From a checkpoint of a small transformer trained on Wikipedia: 14.6M parameters.
Each number is 128 + 32 x the weight over its row's rms, rounded and kept within 0 to 255. Layers, rows and columns count from 0. The size above them is the row's rms in percent of the matrix's.

# layer 2 MLP down (transposed), 1024x256, rms 0.149, rows 683-709, columns 0-127
size [ 92 107  96 101 100 106 104  92  85 107 104  96 107 107 100 107  91  85  94  86  76 106 106 102  85 102 100]
[[124 141 142 154 120 112 139 152 115  61 129 139 111 125 139 120 181  88  97 103 135 152 149 104 120 146  69 117 163  87  88 105 190 190 191 133 184 126 117  93 171 117 125 144 113  39 136 175  98 138 158 105 118 146 109 138  96  97 129  56 132 190 148 133 151 104 135  85  45 125 134 123 115  92 107 174 110 126  82 180 140  46 137 109 109 141 184 117 105 156  62 138 156 107 119 115 138 166 158 131  97  92 129 130 127 117  70 136  59 162 206 154 138 166  69 157 168 177 103 110 156 132 122 164 121 127 140 118]
 [ 97 125 118 124 157 115 110 128 112 108 133 146  85 115 150 161 110 187 154 133 107 106 137 183  88 127 139 155 172 149 144 175 117  62 106 129 171 150 141 114 100 153 164 138 140 162  89 156 141 115 103  99 124 169  92 118 136 150 116 123  34 121  75 130 124  29  60 112  99 186  94 139 108 186 172 131  96 120 109 184 205 139 157 107 195 159 150 159  97 102 169 127 161 124 156 184  75 127 126 170 140 128 150  98 109 114 110 141 123 133 117 109  95 122 121 118 129 104 107  95 131  82 142 125 132 100  81 155]
 [ 79 102  82 179 116 184  86 138 109 114 190 185 151 144 174  94 193 112 135  91 161 130 115  93 144 127  59 116  92 114 134 169  96 141  97 164  85 118 107 157 105 118 212  77 155 115 110 109 178 165  99 129 107 134 137  97 171 160 143 169 130 141 127 175 154 167 104 115  95 152  71 143 156  94 130 127 109 136 154  85 134  91 119 173 145 159 136 103  59  86 138  91 177 166 112 134 131  98 132 112  99 145 149 169 154 135 114 109 134  86 183 230 202 150 149  96 133 107 130 128 102 134 128 119 190 106 148 102]
 [ 78 156 145 142 106 137 134 123 137 161 104 157 109 102 128 140  74 157  93 106 106  98 158 118 126 139  60 181  86  38 115 102 136 142  81 121 134 127 126  78 103  68 113 121 192 117  80 126 130 122  76  94 107 179  81 100 127  67 138 105  88  82 154 184 104 158  98 115  98 165 182 196 121 103 131 132 140 123 145 185  65  51 157 133  94 146 107 146  87 119 102 131  99 127 123 112 151 179  16 109 145 119  80 118 135 125  75  69 132 161 151  84 110 130 120 194 171 125 191 188 149 152 163 133 106  81  86 117]
 [123 206 114 114 102 123 117 111  61 185 168 158 126 150 155 131 126  67 104 153 113 163 129  91  83 135 129 138 108 144 108 171  78 114 103 156 150 164 122 130 110 110  90 168 117 196 179 114 123 115 108  66 101 168 155  85 114 142 177 122 101 108 163 120 163 130 148  82 129 153 110 167 130 132 143  79 154 124 115  70 124 173 133 182 116 166 121  68 102  79 124 133 108 111 174  72 111 104 153 175 109 154 151  95 102 164 132  90 157 123 141 161 120 118  57 112 123 155  69 164  59 140  93 114  97  91 113 155]
 [100 106 116 152 169 156 181 136 135 103 166 124 139 157 112 177 100  93 106 109 111 170 129 148  69  79  86  53  35  89 127 167 182 117 151 124  97  96 137 204 120  92 141 107 129 136 174  80 156 112  77 117 173 131 120 112 184 159 137 131 125 120 143 132 131 115 177 144 164  56 111 108 170 171 163 135 105 118 140 195  80 169 104 147 124 153 144  88 136 101 154 148 142 118 108 146 166 103 134 106 176 178 122 158 166 125  92 124 129 153 103 166 160  67 109 134 103 127 138 151 105 176 129 129 117 110 108 133]
 [ 67 161 141 132  61 137 102 153 110  86 179 144 113 133 122 147  98 149  83 105 144 162 136 148 180  92 127 135 107 148 165 118  63 109 145 146  93 101  87 152  90 129 120 155 157 131 139  80  97 134 149  86  84 141  77  98  78 188 191 145 117 118 120 197 124 106 145 139 134 136 134  90 169 118 165 147 132 123 136 164 128 191 125  88 150 114 126 122  90 152 124  90 122 135 135 116 103 105 139 224 152 161  90 174 109 128 182 132  29  73 131 118 174 113 130  79 128 111 135 137 102 104  88 115  60  85 106 117]
 [192 169 168  87  91 159 181 121 106  56  85  88 118  85 138 148 145 196 125 114 151 165 130 189 153 119 134 123 140  88  98 109  44 167 138 108 143 108  88 190 152 151 114 102 132 146  80 180 105 152 161 130  67 135  61 162 116 174 137  62 111 142  95 179 187 118  78 140 142  91 142 139 150 154 117 104  99 128 113 153 161  83 108 112 129 102 131 159 171 181 127 129 142 155 112 150  73 181 144 172 136 132 155  73 138 182 100 105 105 130 123 139 117 137 104 221 142 121  96  64 168 132 112 135 120 119 128 174]
 [109 112 145 103  85 114 113  41 170 183 113  88 121 106 169 105 173 146 129 106 169 106 138  87 140 154 113 117 182 144  79 126 123 139 137 138 134 160 159  94 133 137 107 168 151 143 124 150 141 177 200 158 168 112 100 116  78  77 119 113 130 154 180  82  42 138  96 147 127 166 154  98 133 144 121 148 119 136 117 129  85 124 118 132 147  79 115 136 187 108 103 123 111  96 172 129 117 203 153  97 127 112  95 152 126 139 123 112 173 211 119 124 124 142 106 171 146 135 170 128 116 164 114 119 175 149 149 151]
 [156 191  85 136 202  99 124 127  98  86  97 135 192 125  88 137 137 150 130 159  57 180  78 146 146 102 139  78 103 139 100 135 178 139 127 129 139 128 127 137 118 169  87 170 134  70 162 144 102 126 158 135 164 125 110 164 188 116 183 132 137 168 137 148 178 170 130 125 115  56 155 138 116 120 149  95 143 153 158 108  98 140 100 130 167 127 139 193 119 159  94 114 130 178 162  89 118 124 159 169 112 108 172 146 149 177 146 112 165  87 117 110 157 104 123 146 113 156 118 131 135 120 123 205 107 116 184 117]
 [110 161  82 149 159  47 115  76  83 123 119  81 137  78 119 144 125 102 116 109  77 148  78 118 155  74 131  89  97  75 132 153 132 116 175 121 133 110  98 144 174 103  78 135 167 107 100 158  78 127 124 144 122 173 201  63 118  94 138  92 129 149 124 100  93 107 134 115 104 139 124  16 167 134 172  92 122 161 166 114 130  98 141 107 167 174 126 105 176 130  85 136  94  92 160  95 145  83  97  85  86 146 108 129  94 134 148  79  64 138 144 168  88 115 164 180 206  92 119 109 153  84 119 148 129 112 143 136]
 [ 86 119 136 110 180 127 184  36 181 151 114 145 100 145 107 133 117 122  97 149  88 126 107 143  76 209  80 122 120 119 165 122 138 177 114  96 109 134  99 126 113 103  79 150 122  83 154 119  96 112 118 136 123 117 121 148 114 112  87  49  90 112 101 138 151 111 154 114  82 173 142 186 109 104 158  87 112 181 156  85 108 171 155 121  92 144 175 160  98  71 128 132 124 148 139 104 145 119 120 127  96 110 175  83 145 162  98  95 135 151 146 109 127  84 134 126  98 107 160 110  85 159 123 109 113 125 152 127]
 [ 93  65 136 120 127  58 105 119 142  88 137 174 135 151 138  56 154 166  85 110 131  77 118 135  88 108 130  95 130 137  99 135  67 187 122  94 135 127 189 139 125 155  79 178  88 133 122 180 147 148 156 154 118 129 136 165 120 194  98  81  77  64 129 180 114 114 160 138 107 147 181 110 156 164 162 113 172  54 144 174 106 164 139 186  91 145 151 139 161 111 139  91 143 155 161  83 124 156  92 127 206 115 130  83 156 109  94  97 136 169 120 143 175 117 133 186  96 147 119 104 112  45 155  87  98 140 129 133]
 [178 122 136 137 152  79 158  37 125 117 128  61  86 168  95 131 109 143 113 196 144 129 129 113  67 150 137 135  97  82 123 149 119 112 137  68 126 135 135 113 146 106 205 168 141  74  99 154 120 119 139 126  98 135 121 195  85  98 155 125 105 168 114  85  64 119  76  94 122 107 154 131 120 158 132 145  78 117 153 140 112 114 131 157 150 125 131  94 100 120  50 163  69 147 122 146 157 113 176 125 126 157 103 131  99 138 133 179 144 153 121  99 148  92 139 157 125 152 108 110 134  93 155 139 143 153 182 137]
 [ 95  81 143 124 158 135 147 118 162 134 127 106 175  99 123 149 142 170 157  90 139  96 148 116  76  38 172 134  90 124 144 134 125 114  85 173 148 122 133 160 146 116 125 165 111 173 150 134  84 132  77 101 181 133 171 179 122 152  48 175 114 109 165 164 116  71 129 102  92 171 123 146 113 173 153  70  84 164 158 121 105  90  89  95 136 118 102 110 127 125  91 123 110 107 186 105 118 171 130 122 187 176 117 104 170 193  86 125 129 149 184 130 121 139  84 118 171  84  96 144  97 137 149 126 162  96  93 130]
 [125 166  94 147 165  77 208 128 105 134 129 127 126  66 109 160  67 240 126 119 157  80 142 133 176 161 122 126 146 107 175 135 142 125 134 150  83 120 185 129 147  67 159 163 104 120 135 119 142 189 167 159  85 123 163 138 104 119 157 152 120 160 150  50  92 127 114 158 133 128 132  86 136 129 133 155  84 122 119 129 119 149  70  99  85 111 139  87  85 122 122 144 157 173 125  58 151 130 119  96  40 103 121 131 111 194  64  94 108 146 147 132 148  95 120 178  91 198 140 180  88 184 200 105  95 145  90  95]
 [106 131 151 102 138 137 141 136 103 106 121  75  87 147 101 136 154 136 142  84  84  88 162 141 172 120 140 110  89  83 122 122 144  77 131 160 160 113 164 122 143 134 100 176 165 117 112 154 142 173 121  91 133 116 125 107 145 125 170 184 130 131 177 107 179 166 142 148  35 110 142 111  87 158 107 176 162 138 125 113 119 106 126 160  92 159 172 137 108  77 150 142 146 153  72 132 152 139 101 145 102 100 163 188 105 111 149 121  99 161 143 195 145 141 107 150 156 121 128  67 121 131 138 145 185 171 184 152]
 [116 110 153 203 172 156 109 134 155 111 146 143 208 140 109  96 132 165 104 165 161 108 165 151 103 106 113 165  89 105 113 126  66 164  56 154 144 135 135  97 117 127 150 141 120 138 142 121 121 138 130 128 106 100 163 197 116 123 119 110 179  99 128 107 118 144  70 199 123 162 125  95 144 168 154  67  89 129 131 112  98 166 122  59  94 116 166 149 134  74 142 127 180 124 108 137 183  79 123 141 181 184 174  60 105 147 119 123 111 103 158 114 159 110 125 159  58 125  95 119  97 159 132  83 125 147 136 100]
 [ 86 184 154  99 157 141 131  98 125 152 127 130 133 108 137 126 103 129 127  97  96 101 116 153 112  94 182 151 128 137  61 154 145 160 202 105  83 144  60 108 134  94 117 115 137 134 182  54 120 200 140 113 105  96 119 106 115  79 167 136 159  83 120 170 124 149 131 114 123 130 158 119 130 105  76 187 151 166 199 173  59  52 115 166 130 152 138 128 100  82 140  89 158 100 136 132 106 133  58 155 154 143 119 173  88 144 151 102  86 106 156 134 107 138  91 149 152 147 119 137 123 165 160 129 138 114 125 182]
 [ 81 154 122 112 154 157 115 149 107  79 116 145 155 144 115 194 153 102  70 100 135 155 155 139 152  90 153  89 165 106 120 140 130 132 103 134 195  97 111 153 121 132  90  54 136 151  61 126  96 136 105 128 180 130 136 146  92 142 111 125  96 144 131  59 145 169  58  99 149 105 200  60 182 125 110 166 127 134 157 131  98 147 150 156 116 112 171 126 122 131 134 134 132  88 121 123 131 121 145 111 130 102  97 132 198 159 115  51 117  84 124 170  94 186 143 187  88  56 109 143 121 131 174 125  83 131 117 112]
 [146 159 125 143 140 120 136 159 145  99 154 106  58  91 105 115 161 125 154  64 125  56 140 114 133 167 104 124 180 123  86  75 102 142 199 135 135 127 132 140 119  90 135 139 117 140 177 136 150 162 113  94  63 160  66 115 121 151  96 106  99 135 107 164 152 177 137 151 131 129 139 145 132 109 107 149 100 122 165 137  93  80 180 122 136 122 146 136 136 128 129  63 122 150 110 138  94 117 167 142  58  93 111 118  88 149 156 139  48 172  73 148 118 129 107 151 187 107 165 126  75 140 133 134 156 100 129 146]
 [ 93 144 126 140 154 121 141 151 193 117 101  87 173  79 183  95 124 116 167  78  95 171 131  66 109 144 109 125 159 118 127  82 178 114 155 138 116  60 139 106 140 153 124  97 163 145  94 139  71 153 161  73 157 154 134 100 175 139  32 158 110 113 161 124 129 151 152 168 147 157 109 151 143 138  73 150 101  58 107 122 100 160 158 113 184 148 134 148 103 167 112 132  79 200 134 128  87 174 155 127 113 121  90 145 121 144  96 135 114 105 133 160  91 195 181 178 133 109 113 134 153 121 126 130 153 138 119 123]
 [143 104 178  65  96 124  90 121 172 146 154 182 142 151 130 133 165 120 133 102 162 125  89  99 131 119 139 115 149 137  95 107 155 138 112 135 160 111 122 126 139 134 119 125 182 160  81 125  85  66 121  76 101  82 170 124 123 138 124  92  95  80 103 123 131  96 160 127 103 111 171 137 127 112 111  78 113 160 112 143  96 138 118 147 115  94 106 145 182 160  92  95 143 163 151 185 129 148 174 103 113  91 148  98 169  62 137 155 129 149  95 167  84 108 134 137  93 108 124  89 172  86 150  94  98  78 159  96]
 [101 170 140 163 147  80 133 152 142  80  93 101 141  89 120  97 160 153 109 116 174  78 138 186 117 115 188 133 112  89 106 112 133 188 120  84 117 137  96 136 131 152  79 137 119 133 125 124  72 103 154 207 137  95 160 184 110 157 148 135 124 138 111 138 126 182 145 121 152 192 146  92 123 165 140 116 142 101  97 132  93 134 103  50  98 123  71 175 110 137 138  99 138 110 167 185 125 147 101 143 116 152 153 167 100 138 211 124 142 162  97 132 142 192  88 147 120 138 102 104 124 130 187 115 189  90 134 129]
 [ 95 150 166 149 157 107 179 140  98 156 167 172 173 182 132 103 204 133 112 136 138 136 134  99 166  88 137 123 136 158 108 135  93 101 121 139  89  90 151 193 179  93  74 114 115  98 112 103  94 182  65 121 185 102 112 103  61  97 143  95 123  92 201 121 117 124 123 169 125  63 170  77 173 137  96 129  90  94 146 142 120 120 178 142 122 193  89 100 144 141 144  98 152 145 138  93 156 119 110 123 131 103 100 109 188 161 121 130 177 100 106 128 134 113 150 167 124  80 127 124 124 113  89 115 123 142 155 115]
 [126 142 159 160  86 116 137 138 132 141 106  89  92  91 137 104 127 149 156 175 101 139  97 165  81 132  92 169  86 146 113 172 132 110  90 124 125 210 121  90  96 174 101 133 164  70 128 126 128 127 146 144 120 119 149  83  89 151  86 168  37 142  89 171 101 144 122 156 184 150 122 185 125 103 136 156 152 140 154  76 187 164  82 178 123  94 122 185 109 112 118 143 124  69 151 129 177 123 117 136 173 165  76 114 117 119 116 109 134 177 121 170 137 104 114 145 120 130 189 102  65  74 151 145 221 142 129 152]
 [136 164 165 142 179 108 181 117 120  74 197 156 141 162  82 125  17 130 174 176  99 158 134  97 138  87 142 146 141 139 125  40 147  75 134 184 122 108 142 123  99 154 151 125 180 127 146 151 130 171 132 135  73 139  87  99 115 123 197 123 136 104  96 128 131 137 164 153 148 156 156 183 128 132 179  99 153 128 107  53 171  61 140 141 120 164 159 134  95 170 131 111 161 109 145 173 155 110 118 103 113  97 193 116 106 145 117  94 139  87 173  96 121 180 142 108 143 118 144 136 139 152 106 164  94  98 164 156]]
# layer 2 MLP up, 1024x256, rms 0.165, rows 684-710, columns 0-127
size [111  97 105 101  98 102  88 196 104 122 104  91 105 110 111  98 101  94  92 106  93  90 101  89 104 104  93]
[[ 88 105 130 110 170 116 107 128 170 108 135 106  64 115 171 162 145 146  56 113 103 131  52  81  90 146 146 147 143 136 120 183  98 201 173 106  71 119 128 118 160  93 165 195 221 147 101 130 117 129 109 147 119 120 132 168 174 130  96 148  95 100 125  84  90  91 126 161  97 140 205 126  85 115 133 198 171 131 107 125 118 121 129 196 142 129  72 118 129  91 106 147  83 121 145  50  78 101  88 127 149  76 140 132 120 128 164 158 118 162 148 149  60 121 108  80 143 145 121 142 171 105 128 107 111  82 143 136]
 [201 120  91 182 164 159 109 150 124 194 169 104 129 135 115 124 223  99 121 116 160  94 132 128  96  68  96 130 118  87 113 119 167 140 136 166  93 111 139  84  77 169 152 115 156 126  99 119 113 118 134 165 144 129 112 139 161 157 137 199 131 122 117 188 182 148  87 130  97 161 131 141 121 166  81  96 130  98 100 164 141 135  57 142 123 144 185 130 173 145 141 134 153 159 135 164 105 120 151 120  57 191 113 151 228  69  87 132 136 128 162 183 135  76 128 140 176 154 153 130 107 116 131  59 122 124 123  78]
 [135 146 125 135 154 129 106 143 137  67 117  82 127  90 145  88 194 116 130  94 159 129 144 151 101 153 109  80 170 149  88 180 144 141 154  90 168  88 174 137 125 135  86 150 135 134 131 165 129  53 140 106 121 142 101 124 178 147 129 119 131 120 102 140 147 103  52 124  91 136 118 120 110 116 153 131 102  71 100 117 146 190  84 143 175  79 153 145 102 165 191 147 128 116  62 136 106  93 142 114 136 109 152 165 143 124 116 173 153 120 186 150 147 167 135  69 119 124 130  60 180 156 130  57 158 133 132 104]
 [108 117 130 130 177 148 127 111 146 165 131  97 136 110  96 153 115 148  93  68  67 135 142  88 151 140 133 125 165 138 103 147 148 101 139 142 160 112 143 124 162 119 157 143 133 167 127 122 102 145 146 134 143 136 147 148 151 167 130 134 112 152 113 162 155 158  94  83 123 101 131 148 108 182 112 150 127 112  82 150 152 132 173 182 106 134 143 150 141 175 134 118 124 116 144 175 110 122  98 138 149 101  63  89 140  77 102  86 117 153 166 125 146 110 115 110  80 156 196 165 117  44  99  85 155 110 101 101]
 [141 130 157 146  98 146  97 189  70 124 113 133 174  86 137 123 153 184 130  96 119 180 123 101 145 143 136 119  85 121 104 110 114 109 154 145 132 124 128 158 124 134 119 134  54 140 192 108 133  59  99 134 180 101 105 147  90  91 139  93 132  94 147 115 133 130 159 169 157 145 106 178  86 138 115 150 107 154 134 110 116  89  67  96 159  83 109 154 122 160 164 127 100 157  90 148  88 119 104 134 143 168 192 165 171  65 183 168  63 189 142 102 122 180 172  99  99 151  87  52 168 109 154 134 116 147 157 126]
 [114 195 126 171 102 148 105  90 115  82 143 159  86 174  93 206  83 114 149 151 216 176  70  92 132  93 146 168 133 104 141 154 127 101 139 128 108 129 116 150 142 180 103 139  94 120 187 148 141 153  95  87 142 157 105  93 105 137  83 124 142 140  48 156 146 117 165 140 109  96 173 125 144 125  94  86 125  99 144  69 167 148 164 142 140 146 110 134 164  83  78  95 138 145 133 119 125 126 126 127 137 115 117 115 158 164 120 205  78  45 130 143 197 125 122 111  92 125 123 143 143  75  48 112 101 106 140  93]
 [117 146 120 118 140 142 145 110 100  95 210 162 120  94 153 129 151 120 158 102 158  72 170 103  98 176 162 159 109 203 136 108 132 142 145 103 107 150 123 130  84 170 216 146 173  87  94 151 158 109  70 147  97 102 108 168 119 128 103 149 176 112  87 189  91  97 102  98  73 143 147 137 137 135 151 141 107 134  80 127 140 120 103 157 136 179  64 147  91  94 160 112 139 121 116 195 144 129 150 128 100 149 124 176 181 131 133  90  88 129 108 105 135 155  66 126 132 170 165 174  83 107 103 172  98 103 191 131]
 [128 182 113 170 215 154 133  90 156 108 139 111 135 156  76 141  74 143 114 163  71 173 129 142 155 112 177 141  81 120 141 140 135  78  96  71 177  93 103 137 116  97  99 102 117 112 100 152 114 105  79 127 168 141  87 140  90 140 117 154 111  88 196 119 128 121 123 115 189  83  89  65 153 134 162 108 171 150 111  99 101 178 132  98  80 149 175  95 103 121 184 153 149 139  88 148 106  81 106 163 148 129 195 143 165 122 119 108 119  42 141 122 176 159 130  99 106 120  59 141 119  97 114 129  62 131 135 120]
 [ 96  68 120 134 150  78 156 153 112 120 180  96 139 187 112 197 148 126  94 133 204 129 152  84 110 111 177 134 105 166 110 117 152 144  68 147 124 139 124 102 121 152 140 153 177 148 161  93 141 154 174 180 120 119 137  86 141 113 125 104  62 166 173 201  41 142 112 143 139 161 151 163  94  97  92 124 111 143  50 171 161  32  74 120 156 139 108  99 116 141 117 164 133 107 141 116 137 107  93 147 122 132  51 111 123 122 122 162 126 128 183 132 132 102 133  95 151 132 148 145 127 190 122 118  58 110  95 139]
 [104 121 115 167 145 112 179 107 119 145 144 120 117  62 137 107 130 136 157 141 170 128  76  86  84  99 127  77  69 181 173 137 185 130  82  90 109 169 123 199 130 177  77  84 160 125 119 124  67  95 125 147 126  90 130 102 174 154 150 141 148 122  72  51 146 138  49  96 136 111  91 102 139  88 100 101 161 141 176 118 115 118 104 115 163 140 122 176 175 145 106 153  97 109 165  92 114  97 135 166 156 137 142  99 120 109 172  78 111 111 167 144 161 141 195 171 154 135 135 100 148 130  75 145 167 113  87 139]
 [214 148 103 164 111 107 121 103 128 159 118  97 111  91 129 111 137 133 114  82 159 133 142 120 137 129 138 125 147 148 174 137 118 159 109 107 159 108 112 110 120 158 114 182 179 158 197 139  88 151  97 106 112 180  99  94 111 132 137  97  75 144 154 108 100 167 121  81 162 135 114 146 125 134 114 127 185 147 132 152 132  73 148  81  52 126 127 157 182 144 130  99 144 149 135  86 125 150 131 161 184 152 157 181 205 156 159 143 126 114 145 124 115 139 104 101 102 161 114 152 178 125 111  61 127  84  93  98]
 [160 133 157 114 168  86 164  94  86 117 186 191 128 131 141  62  66 160 131  89 135  95 183  99 160 136 148 147 108 132 142 107 103 146  98  83  71 144 131 150 110  92 109 133 121 181 137  90 184 160 127 142 129 138 137  96 136 164 166 114 151 110 133 161  95 168 149  97 169 142 119 113 158 119  65 111 126  64 158 173 116 159 155 200 170  46 135 153 121  62 135 134 131 211 117 113 130 163 159  93 163 132 129 123 119 132 152  70 136 181 125 126 182 148 114 146 154 120 185  84  99 158 115 136 135 114 147 129]
 [166 197 116 130 169 153  94  91 234  79 119  83  80  89 104 112  83  89 199 133 153  49 133 132 114 138 141 140  55 149 103 155 111 157 141 154  81 151 131 116 105 141 194  96 109  86 116 123 147 162 145  61 100 110 159 116 112  83 134 103  53 115 130 131 110 115 114 117 174 148 157 114 131 119 105 159  87 120 175 151 144 191 182  86 151 159 125 101 145 144  84 155 136 139 131 105 141 129 148 136  84 118 198 154 186  77  95 144 112 122 156 152 146 158 143 138 119 170 159 144 108  72 153 130  98 107 130 118]
 [119 156 167 134 124 112  71 167  78 156 203 132 130 118 161 141 111 126  97 139  82 124 102 148  81 105  94 140 140 103 141 128 140 127  81 117 131  86 150 132 136 135 126 150  95 127 192 109 104 107 116 182 185  98 173 114 148 111  79 195 121 142 141 167  93 122  96 136 174  79 132 105  52 128 154 102 111  83 163 179 119 204  89  87 163 161 106 122 142 132  68 137 130 152 206  79 146 108 123 171 183 122 152 139 122 136 108 108 174 117 161  87  95 117 130 174 142  98 116 108 161 124 141 130 151 124 203 168]
 [177 141 149 175 110 107 115 150  93  92 104 121  93 159 147 123  82  76 120 110 119 139 118 136 106  77  78 131  88 164 156  76  99 180 139  77 129 131 168 114 168 133 133 139 143 141 148 111 114 127 151 133 110 123 106 101 109  93 143 131 173 119 122 167 111  50 140 152 176 110 143  87 160 148 119 122 118 106  69 119 145 154 170  98 155 123 137 129 110 110 123 128 149 146  94 149 113 140 140  90 111 177  97 158  93  92 173 146 140  89 135  83 113 144 180  97 139 187 146 123 127 165  51 121 162  71 136 134]
 [169 107  97 171 132 143 140 143 138  83 115 158 123 125 154 102 169  94 136 144  88  51 140 149 107 104 135  88 135 106  84  96 132 147 109  86 175  72 214 130 162 182  98 148 119  99 176 126 177 142 176  91 180  53 113  97  89 161 185 154 100 133 149 141 125 152 179 159  72 100 134 125  83 121 169 152 143 104 108 143 123  83 142 180 145 151 143 187 149 142 127 140 204 184 105 152 136 149 152  71 126 115 195 141 100 114 107 126 119 123 145 155 137  60 113 137 116 118 135 109 126 170 105 109 154 128 160 151]
 [127 108 140  88  77 157 138  71 136 139  98 150 161  61 125 164 168 123 121  59  95  98  70 144 149 131 121  91 136 192 114 138 113 135 126 169 168 137 186 163  97  78 166 156 151  99 117 153 100  92 143 107  85 151 116 113 127 122 132 118 112 165 127 154 127 127 198 165 154 128 113 158 117 123  91  76 153 153 179 120 167 136 161 128 112  57 135 100 175 154 158 202  76 167 115  85 147 165  92 138 157 107 103 157 178  74 124 161 151  95 142 107 183 138 113 129 132 117  89 174 154  99 103 140 137 151 199 136]
 [138 145 130 138 135 144 149 110 119 107  90 104 119 127  96 196 125 149 161 165 131 115 183 135 141 168 133  65 159  80 201 178 117 160 109 121 108 153 152 119  88  81 180 172 104 161 107  93 126 136  81 108 159 135 186 112 130 154 155 124  73 105 112 175 130 139 127 161 132  86 145  87  82 115 196  92  67  74  97 181  93 108 176 140 123 106 151 129 159 132 176 136 130 163 123 185 156 143 177  98 124 140 150 161 123 114 125 115  99 112 123 131 104 119 166 125 161 158 122 103 129 191  71 132  76  93 140 168]
 [167 138 176 133 148 110 151 141 137 183  34 165 170 144 156 102 109 141 146 175 155 112 143 114 183 154 153 108 124 116 115  76  12 124  75 131  95  95  92 123 103 110 166 145 180 159 136 161  92 133 129 134 113 118 152 106  75  89 164 121 153 141 134 109 157 138 143 148 155  68  89 113 124 131 136 113 147 103  75 121 109 122 105 240  93 107 152 133 140  99  93 102  92 147 108 124 145 132 147 139 131 136 169 126  65 150 131 131 127 113 133  94 100 157 184  70 202  92 100 100 119 135 134 108 157 153 176 117]
 [124 101 148 151 161 162 138 178  42 128 112 151 157 203  58 195 133 113 100 119 121 162  82 133 103 111 119 111 105 166 166 164 153 134  94 144 127 105 141 160 159 140 110 125 141  60 156 117 126  98  76  86 155 145 135 115  76 137 115 130 134 115 141 162 118  92 153 157 100 127 122 116 153 104 139  97 101 145  82 123 134  83 138 126 133 189 151  75 107 134 145 174 136 109  98  98 178  90  64 121 173 145  63 131 128  71 107 184 174  25 155 120 167 128 177 113 101  97 114 122 133  86 151 166  89 103 123  70]
 [ 83 196 121 126 146 128 187 171  18 102 135 142 178 140 145 109 109 155 104 142 167 181 125  62  70 132 165 133  96  99 129 120 113 144 161 117 177 144 119 108 165 167 154 117 108 153 161 134 155 122 153 146 133 106 127 151 150 150 108 152 112 150 127 120 118 201 108 134 134 150 153 114 164  92 113 114 123 155 143 104  72 186 210  97 171 151 135 161 102 101  54 158 103 176  49  97  74 164 153 126 150 123 101  90  38 107 110 168 142 131 136 137  74 102  81 112  92 214 121 115 140 111 133  91 190  98 130 158]
 [ 82 132 124 206 125 115  91 131 165  45 138 100  60 140 171 117 167 131 114 151 214 106 168  84  56  84 166  94 145 124 204 102  88 177 126 112  97 126 164 139  98 173  99 121 162 112  97 116 123 158 136  70 127  91  93  94 110 162 115 105  53 112 123 122  59  87 134 126  41  84 161  90 145  99 101 119 124 202 112 120 158 153  94  82  78 196 119 186 147 164  92 125 162 158 184 103 100 115 113 146 144  93 121  87 132 133 137 100 151 152 110 119 138  83 126  95 124  83 139 108 114 103 122 194 151  65 139 108]
 [102 115  98 141 115 147 138 128  92 184 143 141 140 134 123 161 172 141 103 113  83 105  51 128 133 123 147 151 132 131 104 129 138 125 124 146  97 118 147 151 140  84 121 112 122 118 113 106 102 151 132  96 145 105  83 149 135 126  75 175 154 114 185  96 166  89 114 163  68 181 138 113 118 133 108 148 126 143 156 123 180  98 110  93 167 205 142 106  98 107 100 174 118 128 149  85  97 133 126 162 116  71 148  75 113 113  93  64 116 102 132  88 116  99 183 125  19 175  49 119 120  59 157 121  70 186 134 106]
 [169 101 111 216 151 166 104  55 125 136 110  50 164  74 117  74 113 105  90 100  95  89  96 153 172 109 104 130 122 152 119 111 137 135 107 142  92 115 119 143 156 145 178 110  96 106 176 155 149 146 135 116 133  89 101 146 144 110 120 146 107 115 130 166  93 170 113 125 255 159 134 113 160 109 145  69 148  71 168 140 113 196 110 131 147  29 126 128 150 110 115 160 103 119 175 104 122  99 123  33 140 131 180 127 142 146 146 118 157  70 122 156 168 130 172  88 158 161 131 124 123 106 114  58 132 142 127  79]
 [195  89  93  87  91 116 132 138  75 128 113  91 178 120 147 151 111 101 143 107 206 158  60 145 119  81 131 114 114 122  88 163 123 113  98 164 149 200 119  62 143 118 185 108 140 103 186 179  82  72 139 101 103 170 137 103  69  67 106 149 123 144 165 151  97  91 124 113 138 147  95 120  77 117 124 129 110 115  88 101 141 205 164 129 106 145 173 112 108 139  78 132 166 115 139  78 127 171 118 130 153 129 139 112 104  87  89 131 176 145 150 162 171 122 101 128 113 170  89 130 102  78 151 118 136  84 124 115]
 [ 91 105 155 150 131 180 106 160 150  99 139 123 134 118 123  92 120 163 104 155 143 149  94 133 138 105 103 117 141 130 164 125 149 135 123 124 150 195 113 112  83  96  69 102  65 145 120  79 154 189 159 131 125 136 111 182 170 187 102 168 110 134 194 168 144  91 108 186  99 128 160  97 154 156 153 140 155  75  76 150 149 126 178 168 115  61  72 145 151 141 139 122 133 137 196  97 123  94 129 123 115 159 120  88 127 119 126 143 119 121 128 110  40 113 158 112 108 100  70  80 117  64 154 107  97 156  96  96]
 [160 116 152 119 167  55 187 152 153 115 166 142  77 110 129 138  77 147 119 158 142 146 133 117 131 164 133  77 133 116 175 127 207 168 122 174 202 133 113 137 124 172 142 106 139 104 124 121 147 125  65 137 136  77  89 178 120  93  93 157 117 109 118 135 148 150 141 111  96  99 100 103  72 153 193 119 203 123  96 104 172 126 119 117 100  71 158 118 140 162 158 132 125 115 135 185  69 149 178 145 141 143 133 122 143 100  38 120  82 153  70 159 157 142 175  59 179 186  90 161 108 151 148 103 160 133 124 133]]